Weights of a small GPT-style language model, trained from scratch on English Wikipedia: 4 heads of 32, normalized queries and keys.
Each number is 128 + 32 x the weight over its row's rms, rounded and kept within 0 to 255. Layers, rows and columns count from 0. The size above them is the row's rms in percent of the matrix's.

# layer 4 MLP down (transposed), 1024x128, rms 0.0964, rows 687-739, columns 64-127
size [103  91 117  83  98 116  94 106 125 115 111 100  94  88 115  87 104  84 100  98 122  91  99  98 113 105  94 114  85  89 105 105 111  84 119  32  90 108 101 100 106  89 102 114  26 105  94 112 104  34  95 105 105]
[[124 136 135 173 143 133 149 121 110 131  86 165 149  84 134 164 165  83  72 166  79 182 106  76 180  82 185 144 124 187 141  96 131 141 169 197 108 132 131 113 105 169 141  87 140 120 179 114 129 105 139  81  96 168 130 134 136 116 160 160 122 105 133 156]
 [135 124 143 159 109 110  41 117 112 132 188 112  75 121 116 123 158 129 134 168 160 159 138 133 151 108 109 114 175 113 130  87 133 165  94 115  86 119 114 125  93 134 141 144 101 161  74 140 181  98 151 101 152 152  80 129 119  81  60 163  99 180 112 133]
 [124 172  71 201 196 148  82 122 143 151 163 148 129 103  90  96 116 133 157  68 128 211 111  97  99 128 118  93 137 133 186 143 116 119 117 122  86 100 129 130 126 127 170  84 114 164  67 176 148 103 172 124 215  84 103 146  88 175 157 124 116  91 126 132]
 [119 112 126 148 129 190  99 124 161 128 157 101 125 182 105 185 181  80 117  98 131 129 125 163 133 162 149 123 109 125 205 159 135 153  76 132 165 138 145 186 148 158  57 140 152  95 104 142 111 156 135  97 109 134 138 107 108 137 151 139 159 125 154 175]
 [131  85 151 132 148  83 164 150 136  70 153  86  94  87  71 123  75 139 158 126 136 123  96  93 130 130 153 117 103 189 102 123 116 101 142 115 106 131 167 157 106  89 127 108 135 119 140 141 200  81 127 128 127 187 126 217 100 132 109 114  94 106 124 136]
 [ 93  81 149 121 117 140 113 130 158 147  98 156 127 180 163 144 175  70 202  81 145 119 166 139 127 134 131 122 171 150  61 124 105 117 112 124 146 130 146 122 183 174 206  75 120 151 139 165 167 144 125 122 104 178 220 123  98 144  92 115 182 129 114 151]
 [124 146  77  99 128 180  58  59 135 199 148 201 148 180 115 129  85 119 160 100 140 134 163 120 100 172 142 151 110 110 142 172  92 171 128  96  74  99  91 132  74 158 173 122 101 101 107  53 131  92 118 177 127 161 125 168 163 110 134  97 177 165 145  57]
 [126 121  94  36 100  86 159 114 107  98 143  97 148  87  99 130  70 169 169 141 176 146 102 172 132  98 127  83 205  93 167 156 141 157 128 145 103 178 159 122  98 115 151 117 171 132  90 165 120 121 140 113 177 105 141 126  92  99  98 114 178 118 141 169]
 [133  84 135 116 149 189 172 144 138  84 138  87 147  77 119 168 145  81  96  84 183  50 105 170  54 107 126 149 106  96  86 130 169 141 155 164 139 144 144  41 129 113  89 179 135 185 116 115 127 128 133 128 135 159 118 198 132 108 147 144 162 141 118 141]
 [ 80 179 119 124 125  79  87 140 116 127 137 132 149 168  77 130 135 125 109 164  75 131  69 134 180 120 151 117 105 139 159 161 116 124 162 206 139 118 112 180 123 105 142 174 107 160 162  55 118 134 129  79 110  97 215  75 115 150 108  82 127  79 103  78]
 [197 128 154 166 188 129 149 143 126 117 171  84 169  95 120  64 116 139 133 108 132 156  91 129 138 118 173 146 104 161 105 117 135 108 135  95 103  96  80 159 122 177 137 120 132 137 174  63 163  28 130 164 149 129 135 194 177 148 141 145 119 106  84 131]
 [133 172  84 185 105 112  63 108  43 120 128 138 111 117  69 165 147 164 110 151 108 167 105 114 151 155  61 194 148 186 137 142 106 110 183 159 189 121  39 188 121 162 196 166 138 143 146 147 118 103 111 127 139 148 148 150 106 119  97 136 134 118 176 114]
 [211  63 111 150 128 167  64 107 150 142 138  86  89 123  94 184 157 153 148 118 154  59 155 141 136 157 105 133 121 106 149 112 204  71  93 101  83 150 155 109 170  93 161 106 118 103 133 126 133  95 132 165 156  90 135 165 173 169 147 148 109 144 115  89]
 [102  90 130  87 148  49 203 178 144 111 157 165 151 107  40 156 129 178 162 129 129 151 139 131 105 157 122 146  72 158  83 106 127 134  62 136 164 168 143 121 140  93  84 159 119 118 154 142 102 147 118 160 171  63 100 146 141 106 166 128 122 143  88 133]
 [ 97 110  59 141 121 132  95 150 115 109  74 130 121 139 149 119 105 100 178 156 164  94  89  78  93 163 155 127  99 127 142 110 159  50 111 159 163 163 133 113  92 139  83  70 162  87 153  68 110  80 166 122 140  77 155 111 129 149 116 137 131 149 160 112]
 [120 175 139  46  99  82 166 121  71 110  69 153 153 164 160 113 109 148 127 128 122 121  96  92  96  78 159 151 110  79 114 107 154 139 164 139 106  42 151 127  70 108 129 150 130 139 185 122  85 135 128 149  89 175 163 138 113 138  75 168 113 148 126 118]
 [142  71 137 104 104 156 135 128 145 112  84 137 122 168 136 131 178 116 139 125 162 118 122 104 112 151  76  93 161 144 135 131 117 141 114 146  98 129 107  76 181 130 150 175 154 150 142  93 137 101 133 103 153 159  62 128  95 162 183  68 189 170  83 122]
 [107 149 104 116 136 158 141 119  71 182 127 188 199 162 136 111 139 114 148 121  86 126 176 146 104  72  99  52  48 110  96 128 131  98 169 120 123 209 165 147 129 145 146 126 118  73  93 125 109  79 142 141 153 109  83 133 130 135 131 122 129 153 148 158]
 [196  87 159  87 148 115 153 113 165 180 138  42 131  49 109 113 143 129 157 127  82 156 143 139 119 109  79 114  92 132 160 137 159  99 150 106 130 108 169 100 147 102  91  92 124 131 111 154 124  76  90 121 114 155 151 106 132 143 125 155 128  96 134 135]
 [113 113 136 168 163 116 111 123 127 119 146  82 124  85 144 173 132 140 143 118 110 106 161 131 151 109  99 137 132 140  98 200 105 126 112  93 134 111  83 117 132 150 123  88 129 112 119 142 163  63 145 113 120 119  72  89 150 164 157 131 130  59 104 121]
 [189 158 106 165 142 120 118 145 121  79  71 190  96 179 130 133 169 140 107 119 165  95 175 175 150 200 176 164 118  96 134 151 129 121 151 196 139 118 128  91 131  82 130 102 162  85 130 145  96 103 165 183 133  86 154 144 109 182 106 143 154 137 122 111]
 [146 189 103 120  83  79 120 123  81 166 172  81 117  92 136 186 130 123  88 122 128 148 110  73 199 148  74 107 123 151 150 115 133 154 132 156 133 138 114 134  81  89 189 155 115 167 153 120 118 129 154 111  67 129 122 111 152  94 122 142 121 131 154 132]
 [111 112 139 173 114 161 176 113 146  66 149 107 101 132 127 133 183 149  91 133 132 101 157 132  95 134 177 147 148  68 139 105  88 158 140 103 217  52 176 116  82 163  49 138 108  68 150 127  99 122  94 160 103 100  89 129 147 100 146 143 156 128 130 158]
 [ 67 148 140 179 114 108 166 161 190 120 114  90  92 117 119 117 112 141 166 134 122 120 154 132 143 120 137 150  85 141 124 114 178 113 100 140 152 168 191 100 139 101 123  86 111  95 134 100 120 115  80 112 138 109 147 122 125 123 133  88  89 154 131 107]
 [129 170  92 132 183 177 118 112 195 155 109 161 125 127 145 129 158 129 134 183  99 153 137 106 153 104 130 135 159 104 148 114  39 160  90 193  83 111 118  80 182  83 152  76  90 135 136  99 146 145 141  99 164  59 111 183  55 195 132 115 147 126 152 158]
 [ 67 165 142 114 165  78  87  72 202 106 185 100 149 101  96 128 149 121 121 173 120 124 116 106 165  97  63  96 139 111 150  79 100 113 138 119 103 109 120  95 175 148  72  83 110 150 129 139 161 139 152 115 120 189 113 112 107 109 122 183  60 133 127  91]
 [119  95 130  99 189 126 138 160 104 154 122 100 122  76 128 138 162 158 193 137 150  90 130 140  77  75 124  63 110 164 127 166 207 110 119 138 129 138 170  82 143  98  88 111 137 135 187 172 120 124  87 104 133 169  81 180  55 117 114  45  88 145 151 112]
 [ 99 129 152  86 129 161 161 121 160 165 114 207 166 228 121 141  80 196 176 134 152 150 176  86  98  59 109 119 128  98 112 150 102 160 154 162 156  94 138  76 119 120 163 122 156 126 169 108  92 153 128 131 114 123  73 157 118 112 140 139  76 157 166  64]
 [127 140 111 145 100 136  85 158 110  52 138 162 111 123 147  88 146 163 105 174 120 181  82 153 142 129 130 115 133 134 141 160 172 108 116 146 207  69 132 124 108  69 153 182 144 113 107  97 101 124  99 187 140 123 172  92 132 147 155 165 103 130 127 113]
 [136 179 112 173  82 130 144 161  90 143 178 120 127  98  62 162 116 131 116  69 118 126 103 127 130 134 172 104  90 161 105 140  94 157 192  89 112 146 117 141 125 103 132 212 128 141 177 141 152 113 151 145 174  63 143 144  96  87 163 127 146 141  88 151]
 [104 112 181  59 125 155 150 115 127 136 157 147 177 124 150 156  89 160 133  92 109 130 103 128 170 138  87 162  93 139 116 140  83  77 149  70 163 125 205 184  87  66  92 131 108 152 171 109 123 160 110 146 116 131 122  99 127 158 140 138 133 156 122 109]
 [140 152 117 106 140  79 162 171 115 179 184  94  94  35 100 107 179 110 127  68 122 137 123 106 112 130 176  92 156 130 138 106 121  92 200  59  98 176 102 116 127  85 122 127 132 134 119 164 190 126 158 125 149 183 111 105 114 117 159 170 123  57 109  83]
 [143 119  64 139  75 115 158 140 100 150 171 112  81  53 122 132 140 198  64 145 151 171 168 156 134 115  84 173 119 138  75  76  76 151 134  87  76 118 146 126 139 194 124 156 103 165 110 135 139 124  93 117 128 143 104  84 117 134 154 132 116 115 157 127]
 [113 160 182  81 153  33 159 130 125 124 126 111 125 127 105 113 108  83 151 103  74 121 150 137 124 112 121 114 108 104  97 114 174 102  87  95 145 145 171 120 126  98 179 150 110 150 153 114 143 167 131 139 137 121 164 173 151 153  93 155 172 111  93 172]
 [129 166 104 135 107 136 117 175 148 129  94 152 112 142 169 162  77 161  74 131 196 160 100 138  71 109  73 131 138 144 133 141 137 160 130 170  85 179 160  75 168 119 132 176  79 136 120 109 113 119  93  88 104  99 134 157 109 116  86 102 129 140 132  76]
 [113 132 116  91 134  92  74 145 156 156 127 144 144  97 131  95 134 201 148 147  91  89 162 151 174 162  94 147 143 162  89 136 143 145  81  88 142  94  76 176 182 137  94  89 215 112 204 129 114 137 117 126 101  62 191 125 140  95 134 136 106  86 123 146]
 [122 131 148  85 108 162  67 108 133  97 129 171 121 205 169 131 118 156 159 148 135 110 114 114 117 124  70 128 109 141 141 193 121  74 154  63 168 164 177 133  95 101 124 128  99 161 139 128 129  86 131 181 202 147  88 151 166 103 175 152 136  73 146 110]
 [127  56 123 142 161 152 136 137 142 107 146 134 152 129 113 209  99 106 113 150 229 127 116 135  87 148 118 145 103 131  84 109 145 145 102 151 140 176 142 196 139 172 187 187 179 106 133 131 106 179 108 167 119 101 166  98 116 100 120 165 140 141  96 135]
 [101 127 150  68 127 120 165 149 177 152 190 170 175 116 113 118 147 107 127 139 100 167  68 133  99 166 151 117 130 120 146 105 134 135 107 146 122 123 116 140 173 160  77 147 159 130 169 109 100 188 116 107 120 157 101 159 139 132 116 155 125 165  86 127]
 [150 188 119  97 178 168 134 130 197 172 146  85 162  47 135 211 127 115 116 123  84 102  84 101 151  46 118 144  98 157  60 128 137 136 144  68  90 156  94 138 115  82 156 128 160 116 103 115 182 150  99 123 142 164 120 164 173 108 143 109 107 133 108 158]
 [128 149 118  89  90 180 112 124 131 161 110 151 115  89 240 131 146 182 141  90  98 158 115 103 156  94 165 128 199 140 129  93 150 157 121 165 100 142 152  88 106  97 124 118 129 162 128 177 152 123 127 145 101 137 169  99  95 147 143 136 104  97 131  67]
 [ 88 121 138 108 137  98 145 115 155 131 154 120 136 100 125 156  64 120 123 158 170 140 109 126 127 152  61 125 124 123 107 131  42 125 116  61 158 128  79 155 169 184 103 129 148 168  63 122 152 120 226 153  89 127  95 112 152 140 128  95 150  25 114 100]
 [130 171 130 140 131 174 123 129  96 168  98 103 167  87 140 129 107 162 103  68  77 129 141  91 123 100 144 114 142 134 120 117 133 201 151 114 127 118  66  91 120 138 130 128  31 173  88 186 106 131 141 106 131 140 125 133 138 105 160 114 131 135 107 113]
 [115 163 142 114  90 103 170 114 109 115 106 189 151 188 154  99 166  93 173 143 140 174 138 141 122 119 119  99 116 111 138 135 114  53 138 131 103 117 105  48 109 161 124  85 124 118 211  79  73 123 149 110 107 126 112 182 201 167 147 158 141 137 162 126]
 [106 158 158 106  77 168 160 112 112 153  73  69 118 129 136  65  77  93 133 143 140  82 159 145 162 169 171  94 110 166 108 146 181 178  89 115 163  84 137 134 141  95 143 114 153 154 103 104 159  93  96 162 127 124 129  88 140 128 151 142 140 124 126 167]
 [128 106  92  94 133 142 127 156 141  80 117 126 121 135 150 164  89  20 175 140 130 154 121 118 119 201 166  53 141  91  88 121 180  75 146 162  99 110 127  93 120 126 127 117  74 121  81 120 169 105 138 112 189  96 146 143 117 113 116 107 190 136 142 113]
 [160 106  89 191 168  96 102 110 142 158 153 165 154 130 140  96 200 102 137 124 123 106 112 116 137 162 220  83 124 174 133 177  88 158 110 138  90 126 107 116 114 139  90 172 172 103 139  96  89 137 105 114  79 108 141 121 119 157 140 137 143 111 145 108]
 [201 196 140 180 122 136 128 119 131 121 172 128  43 138 180  99 170 104 119 195 132 144 172 153 166  85 118 157 103  87 170  94 132 137 145 147 141 163 166 124 163 125 170 122 120 138 163  76 119 127 147 158 111 105 139  78 104 122 121  77  95 152 148 127]
 [162 157 127  95 118 102 173 108 223 106 162 162 148 183  81 117 118 143 148 160  93 160 122 154 153 145 144  83 134 140 124 139 138 112 196 157 133  98 114 146 197 120 126 127 134  97 187 100  90 107 132  73 111 162 181 117 110 147 111 132 141 196 109  93]
 [124  67 108 100 136  64 140 143 134 185 117  87  98 117  43 176 167 111 100 111 125 147 116 157  62 181 110 116  95  98 143 140 141 146  53  88 119 145 134 145 168 162  97 194 152 106 141 114  82  98 121 110 136 111 111 117 121  72 109  63 183  66 156 128]
 [130  78 149 167  60 131 146 118  44 129 110 155  89 116 126 161  61 103 145  90 124 154  95 129 122 163 142 146 106 154  90  95  96  93 146 127  73 146 119 141 154 135 141 116 123 129 140  49 144 177  79 105  73 149 121  95 123  64 183  78 185 123 178  97]
 [159 188 141 136 136  98 156 111 110 123 138 152 143 168 121 104 151  92 137  73 102 174 210 111  56 123 175 108 104 145 164 120 173  87 153 135 144 143 115  70 170 115 130 102  86 118 154 167  67 118 157 194 103  93 161 142 118  98 162 150 155 130 111  70]
 [ 98 140  66 103  61 106 154  98 119 133 170 150 133 163 153 179  74 130 134  98 130 181 116 136 111 128  52 107 110 136 122 141 166  38 135 136 189 132 125  91 171 118 109 125  83 133 142 151 102 181 127 133 140 128 131 169 126 150 121 158 102 122 109  82]]
# layer 4 MLP up, 1024x128, rms 0.0978, rows 688-739, columns 64-127
size [ 98 110  84  96 105  99 101 109 102 100 104 105  96 101 106 102  91 106 101 106  92 101 103 105 107  94 104  82  91 103  98 103  92 106  43  98  99 100 100  99  98  97 103  42  99 100 104 105  46 102  98 104]
[[135 131 117 117 170 177 184 167 106  94 128 148 183 150  88 142 114  67 107  89 107 140 106  77 149  82 121 137 112 108 166  71  93 156 134 127  71  51 144 124 115 166  96  94 178 105 107 110 153 129 135 115  77 136 125 123 163 179 165 101 132  95 100 197]
 [118 159 122 164  90 171 153 111  84 134 124 170 135 139 101 109 140  82 158 146 162 135 152 100 165 114 189 140 101 174 144 178 164  69 174 130 184 123 119 157 146  84 111 149 107 169 133  89  94  98 102 167 120 130 129 144 120 157  92 157  83 131 151 154]
 [154 168 139  88 116 151 134 100 146 101 169 191 177 136 120  68 104 113 120 126 171  63 151 119  99 110 171 145 131  37 130 107 163 142  93 118  90 108 120 120  95 141  92 125 106 153 116  96 145  93  82 170  75 102 135 158 147 175  88 113 110 140 145 134]
 [140  62 117 163 159 183 123 123 109 141 128 132 158 177 146 166 131  44 100 161 168 174 124 142 130 104 156 127 125  71 178  43 130  84 145 129 143 110 107  93  90 182 139 107 136 102 109  90 101 172 166 175 136 115 146  79 109 112 169 149 180 146 106 171]
 [152 156 137  71  80 128 107 152 133 168 130 140 140 161 182 147 125  51  75 118 128 197 174 102 158 143 118 128 116 129 141 175  77 129 139 161  78 138 116 132  94 164 103  65 136 146  49 139 135 157 122 171  81 100 123  73 166 161 135 156 113 169 118 194]
 [174 167 172 120 130  92 194 201 109 148  90  87 110 131 142 120 127 127 108 175 112  88 139 111 130 104 138 139 137 152 113 113 156 195 116 164 134 156 198  94 138 101  98 146 131 108  83 171 145 174 126 132 140 150 145 109 100 147 108 162  99  94 105 207]
 [133 123  97 175 119 165  95  40 128 117 105 142 119 173  99 108 150  60 110 116 161  90 132  90 151 106 142 121 113 126 146 118 102 129 161 143 165 128 152 127 143 166  73 184  62  95  95  92  75 103 164  99  99 146 145 124 164 153 110 140  75  70  94 107]
 [105 159 112 118 147 121 122 146 106 147  84 107 133 147 137 140 163 118  98 151 147  51 145 121  99 102 196 137 126 102 180  83 123 111 128 130 161 176 180 131 145 106  74 104 173 150 195 116  98 145  95 134  79  99 165 142 131 164  67 145  62 117 158 168]
 [118  63 112 115 115 130  97 165 120  90 121 127 122 148  64 136 130  77 168 112  72 152 101 103 127 109 108 125 111 112 150 107 158 140 102 178  69 124 140 104 174 136 115 155 108 123  79 157  73  66 140 139  68 118 169 136 124 143 104 144  82 150 151 149]
 [128 131 133 111  99 103 130 124  80 112  52 115 116 150 174 111 123 101 168 100 116 136 146 124 143 112 200 159 143  30 133 152 144  99  97 131 141 174 158  93 111  66 136 196 100 121 168 154 172 101 135 167  80 177 122 134 125 150 120 126  83 204 141 150]
 [178 111 139 114 159 166 156 113 150 138  88 166 135 136 126 110 136  82 156  83 144 124  92 106 160 131 161 151  76  98 176 103 128 156 113 127  69  91 127  71 160 140 106  61  72 153 145  93 162  85 157 106 105 141  67 119 112 177 122 110 101 115  95 151]
 [ 48 163 154 126 130 106 137 153 116 108 108 163 166 155 139  97 139 141 168 228  93  62  80 120 133  82 118  97 162 110 172 153 157 117 140 143 147 132 131 146 146 124  31 122  99 118 157 128  85  74 134 146 118 113 164 124 101 158  82 133 130 109 155 149]
 [100 104 127 103 115 140 131 132 118  80 126 123 144 190 104  51 175  97 104 212 146 146  72 115  84 137 148 165 102  43 141 109 153  96 114 155 129 130 134 140 167 103 148 127  90 162  92 194 155 128  96  89  90 148 100  85 167 146 166  97 120 169 153 158]
 [132 184 151 168 155 136 119 197 134 147 102 126 133 162 112 123 177 117 134 119 159 125 151  71 150 115 133 163  99 137 166 114 124 152 145 176 101 150 129 157 180 127 140 126 157 155 125 120 115 125 113 148   4 134 155 109 155 141  75 115 101 219 130 147]
 [138  47 116 165 164 153  96 149 180 156 189 119 120 122  65 110 154 124 159 153 130  79 176 170 108 195 127  93 111 114 143 124 106 168  76 114  75 221 147 115 201 139 119 132 155 127  57 141 181 142 127 117 122  93  80 100 113 129 112 105 111 124 157 131]
 [138 133 135 120 135 161 108 154 107 208 137  88 109 116 137  92 164 115 150 148  86 175 131 148 162 105 214 130 167 131 144 116 147 128 182 170  95 169 143 149 104  84 109 133 144 114  78 113 122  67 141 124 130 135 180 179  88 114  81 168 103 111 154 177]
 [128 131 161 102 144  82 160  77 151 168 175 160 156 163 101 126  97 104  92 101 176 141 109 135 136  91 163 140 109 107 170 130 129 165 195 135 161 149 132 108 120  91 160 115 157 175 100 135 113 120 123 136 102 174 105 203 163 150 130 159  38 120  96 150]
 [104 140 119 146 123 155  84 115 115 125 124 124 105 136 183 164  99  96 135 143 187 106 107 180 103 161 154 108 167 134 116 164 101 161 119 143 105 144 154 135  77 166 128  78 153 139 128 172 154 148 222 104 127 140 102 135 127 141 120  97 136 116 120 139]
 [131 142 178 132 113  66  91 122 117 135 130 143 178 147 147  91  98 140 123 144 115  79 123 181 121 159 131 160 151 104 163 154  94 103 118 167  74 112 151 135 160 153 138 103 161 210  91 147 112  85  84 158 110 129 176 191 171 178  72 103  13 150 155  90]
 [100 173 111  96 202 108 123 129 122 107  86 170 122 216 118  70 140 112 144 113 167 104 126 124 105 149 126 110  89  82 170 120  89 131  98 153 148 115 141 106 135 148 128 124 102 138 107 114 111 135 124 182 101 148 152 115 103 173  52 135 120  93  88 143]
 [175 142 140  97 172 199  99 102  93 111 167 147 148 147 154  57 169 141 101  82 106 154 115 184 143  85 204 138 152  53 106 124 114 102  86 122  98 123  96 163 123 101 126  94 160 122  81 127 180  95  82 159  77 149 131  94 124 142 154 137  83 196 127 131]
 [150 156 138 113 152 140 121 160 131  78 108 176 131 211  86  77 163 124 124 111 156 150 107 147 190 128 144 128  91 118 214 176 113 112 139 103 144 118 172 122 104 109 143 161 146 140  87 102 108 121  86 102 141 108 126 168  91 238 120  99  88 133 108 126]
 [140 143 222 151 133 170 145  70 151 100 111 171 120 146 106  92 136 126 113 135 134 110 191 160 156 103 155 115 159 122 146 124 136 106  65 146 146 142 136 131 138 150 144 140  95 166 108  79 119 175 108 189  91 111  97 124 126 144  76 127 145 120 138 121]
 [137 135 136  62 141 118 120 143 124  79 104 127 123 165  83  92 105  90 170 182 108 156 167 149  68 124 139 181  62  99 165 136 100 158 171 178 180 149 143 101  83 135 115 192  87 145 157 106 157 121 168 140  61 185 127 104 135 135  96 130 157 111  64 195]
 [100 138 127  90 113 124 134 138  87 121 189 134 120 150 138 117 112 113 129  77 140  83 143 131 153 156  86 145 162 114 149 198 169 181 101 164 131  67 179 112 148  81 116 132 139 185 132 121  92  76  73 104 111  99 154 149 149 160  57 134 117 179 148 119]
 [139 148 132 149 118 145  63 118 162 103 152 180 190 187 165 133 132  99  93  79 132 151 183 118 165 139 148 146 149 123 128 156  66 143 101 123 131  99 153 126 104 159 148  83 143 150  75 146 159 187 157  96 120 115 136  74 154 122 157 157 117  88  98 221]
 [148 176 186 112 175 125 101  80  84 155 105 139 138 146 177  71 174 119 164  97 111  97 131  75 138 172 155 121 113  77 140 118 109 171 188 170  97  88 193  84 121  88 128 171  96 141 150 170 134 113 134  96 105 153 147  96 141 142  78 129  83  88  63 207]
 [102 124 108 125 121 124 108 133 160 147  90 159 128 150 117  84  99  99 161 141 133 107 149  94 155  78  97 141  87  57 221 134 100 112  80 166 115 136 126 127 137 145 106 114 139 177  63 170 114 134  81 149  63 158 139 143 174 146  99 132 135 202  56 165]
 [174 131 130 127 175 150 130 155 137 165 125 126 168 186 129  93 106  75  89 113 175 131 127  97 171  55 134  95 136  53 180 102 140 167 138 127  96 120 162 210 113 124  63 134 114 158  53 107 139 161 149 126  65 171 109 130 154 113 119 138 105 166  92 100]
 [129  98 141 119 141 177  69  86  91 106 118 109  76 149 104  80 128 111 104 184 164 127 132 134 128 114 217 145 113 116 170 167  64 185 107 141 185 152 131 104 100 214 164 100 113 104 115 126 205 132 105 127 105 164  92 145 102 154 124 174 122  84  91 178]
 [120 144 150 117  67 147 140 100 157  83  79 168 112 161 117 113 142 116 122 127 161 167  93 137 181 115 132 156  83  71 137 106  85 111 151 114 159 176 216  93 126 111 113 181 127 182 133 131 137 126 110 150 122 161 148 111 141 125  48 136  90 220 148 139]
 [101 121 204 119 134 111  86  89  79 138 108 108  97 130 162 162 127  88 108 101 166 168 110 131 143 132 142 141  91  74 173 118 142 128 142 154 122 102 157  89  88 130 111 140 132  69 120 154 140 124  96 151  82 147 130 193 105 127 104 151 131 125 145 112]
 [146 110 128 120 144 135 106 158 143 118 141 121 146 180 121  92 114 100  95 109 146  72 142 105  63  76 164 147 113  84 153 131 132 153 140 150 122 117 121 108 136 160 178 125 100 167 130 150  98 131 110 186  94 137 200 117  94 165 118 160  90 137 137 137]
 [126  93 193  98 143 102 112  97  80  98 149 101 137 151 139 105 193  83 107 129 136 120 134  39 102 151 157 113  99 110 151 154 168  98 189 195  73 178 108 163 130 136 125 141 125 106 110  90 115 138 134 134  96 117 135 137 120 129 149 127  92 144  91 188]
 [ 72 118 156 142 175 121 120 125 114 101 122 194 150 203 110 101 160  65 106 136 164  68 166  73 169 107 139  88 127 104 159 167  77 114 164 142 101 132 178 117 104 172 105 108 170 180 108 144 139  88 122 130  72 169 141 132 134 160  79 147 107 134 148 171]
 [201 148 111 197 178 121 101 145 137 162 101  84 165 133 167  94 153  83  59 110 158 122 131 142 115 143 178 101 156  81 112 149  88 138 152 191  92 100 137 138 106 150 154  77 185 135  89 136 113 155  89 108 114 131 109 125  87 149  76  88  70  89  93 152]
 [145  95  74 106 110 147  81 142 114 126 143 145  73 142 141 100 143 110 111  86 156 113 121 106 134 170 158 148 172  82 180 105 109 160 112 171  77  97 125 136  83 127 121 134 142 168 134 136 144 139  98 167  98  95 155 118 167  91  86  85 154 126 168 116]
 [ 63  78 153 185 141 129 138 148  86 182  63 165 151 161 109 133 153  79 173 130 164 122 137  61 120 144 125 100 111  98 179 149  44 115 134 104 116 127 150 138 128 113  93  86 192 127 110  99 133 118 198 133 103 220  73 160 147 126 154  96 104 171 137 193]
 [133 157 112 156 134  92 152 122 125 128 164 155  83 150 143 147 108 141 168 147  82  83 183 109 144 155 163 121 119 119 173 162 161 112 161 157 149 130 170 127 180  98 114 103 181 161 145 128  69  90  94 178 111 139 173 123 161 202 108 167  64 129 147 160]
 [149 131  75 141 116 163  94  88  90 144 149 111 163 127 105 101 176  50 147 163 147 197 122 129 126  82 133 114 193  56 118 188 114  73  99 109 142 130 147 121  88 124  89 168 145 123 150 123 187 109 221 108  91 177 190 149  90 114 143 139 121 104 109 200]
 [125 125  89 164 159 148  66 143  95 106 126 119 143 131 143 126 134  92  79 104 125  99 119  81 197 125 134 169 180 128 167  84 122 142 162 150 136 134 109 121 177  82 120 127 114  98 148  79 110  71 123 149 109 150 163 129 139 165  74 181  86 190 118 128]
 [ 93 140 130 133 131  95 118 105  93 133 104 120 120 161 151 126 150  72 120 150 166 171  87 102 108 127 134 122 111 137 145 108  78 139 185 122 167 139 159 173 155 129 148 163 165 158 166 127 100  56 114 141 126 181 195 149 142 183  66 135 138 132 140 164]
 [123 128 102  79 106 160  56 154 110 133 104 163 144 173 130 149 139  94 118 160 123  96 143 134 130 148 139 158 182  89 144 141 160 124 155 183 147 207 119 147 110  98 138 103 137 135 112  99 114  95 117 114 142 186 208 149 106 121 105 209 134 159 141 162]
 [106 121 141 150 181 151 107 149  83 137 156 119 154 218 100 101 132  68 114 113 121 173  91 122 146 129 156 100 113  46 181 146  91 120 144 185 108 105 179 122 101 124 119  87 102 176 130 173 130 101 164 125  63 190 153 127 152 184  89 124  95 164 112 146]
 [209 137 139 121 100 161  83 128 137 140 129 186 114 156 122 117 173 178 144 144 154  77 145 134 143 108 173 122 152 118 176 131 106 159 117 142 171 203 171 117  83 114 101 127  82 103  90 145 119 165  94 182  76 125 140  98 131 111 153 135  80 106 100 214]
 [ 91 137 192 150 111 129 141 129 140 142 143 160  82 158 111 103 127 111 134 125 148 187 140 123 189 130  94 160  83  59 171  75 125 161 113 125 112 141 144 117 109 181 124 171 162 132 174 144 144 118 128 118 108 120 109 122 169 179  91 123 151 158 155 136]
 [121 165 180 149 145 149 142  69 157  95 116 166 147 225 160 149 146 114  76 119 193  60 158 141 130 136 160 105 131  94 189  91 140 148 124 124 154 146 137 133 143 128 104  84 149 181 122 125 100 150 138 118  79 137 129 151 170 175 109 111  76  72 153 121]
 [129 154 176 143 154 120 100  98 107 113 157 137 119 129 120 122 170 119 115 155 166 131 112 135 110 111 128 161 106 125 154 136 181  83 118 178 162 149 183 146 115 114  80 110  90 158 103 163 122 194 126 174 136 122 178 118 128 182  72 136  43 103 148 164]
 [109 140 173 161 163 151 107  98  81 108  76 184 123 172 139 125 137  60 108 167 127 142  95 104 135  99 161 169 120  97 174  89  84 111 133 149 139  93 157 151  76 129  67 107 148 162 111  98 144  92 160 123  78 159  94 108 139 170  99 176 115 144  92 172]
 [ 99 132 178 148 148 163 103  77 164  98  98 109 118  98 109 143 198 107  54 159 116 165 149 103 190  59 115 135 131 101 158 136 122 156 132 137 180  84 199 122 162 155 105 161 161 163 169  91  98  99  79 154 116 113  92 177 141 204  77 145 114 153 140 140]
 [137 207 164 139 101  94 145 123 136  78  89 133 166 144 168  44 148  98  95 102 140  88 132 146 147 116 158 114 105  41 194  85 102 113  80 128  90 131 140 157 146 120 115 199 116 125 123 189 110  96  76 131 125 147 136 109 109 169 127 135 126 150 103 156]
 [ 79 139 181 139 186 210 144 144 109 109 160 104 118 142 121 137 169 145  41  87 136  96 143  96  98  79 139 132  80  58 179  97  99 142 116 129 137 164 121 132 128 176 110 154 131  87 118 154 143 143  95 147 113 170 157 112 113 155  95 130 142 125 141 147]]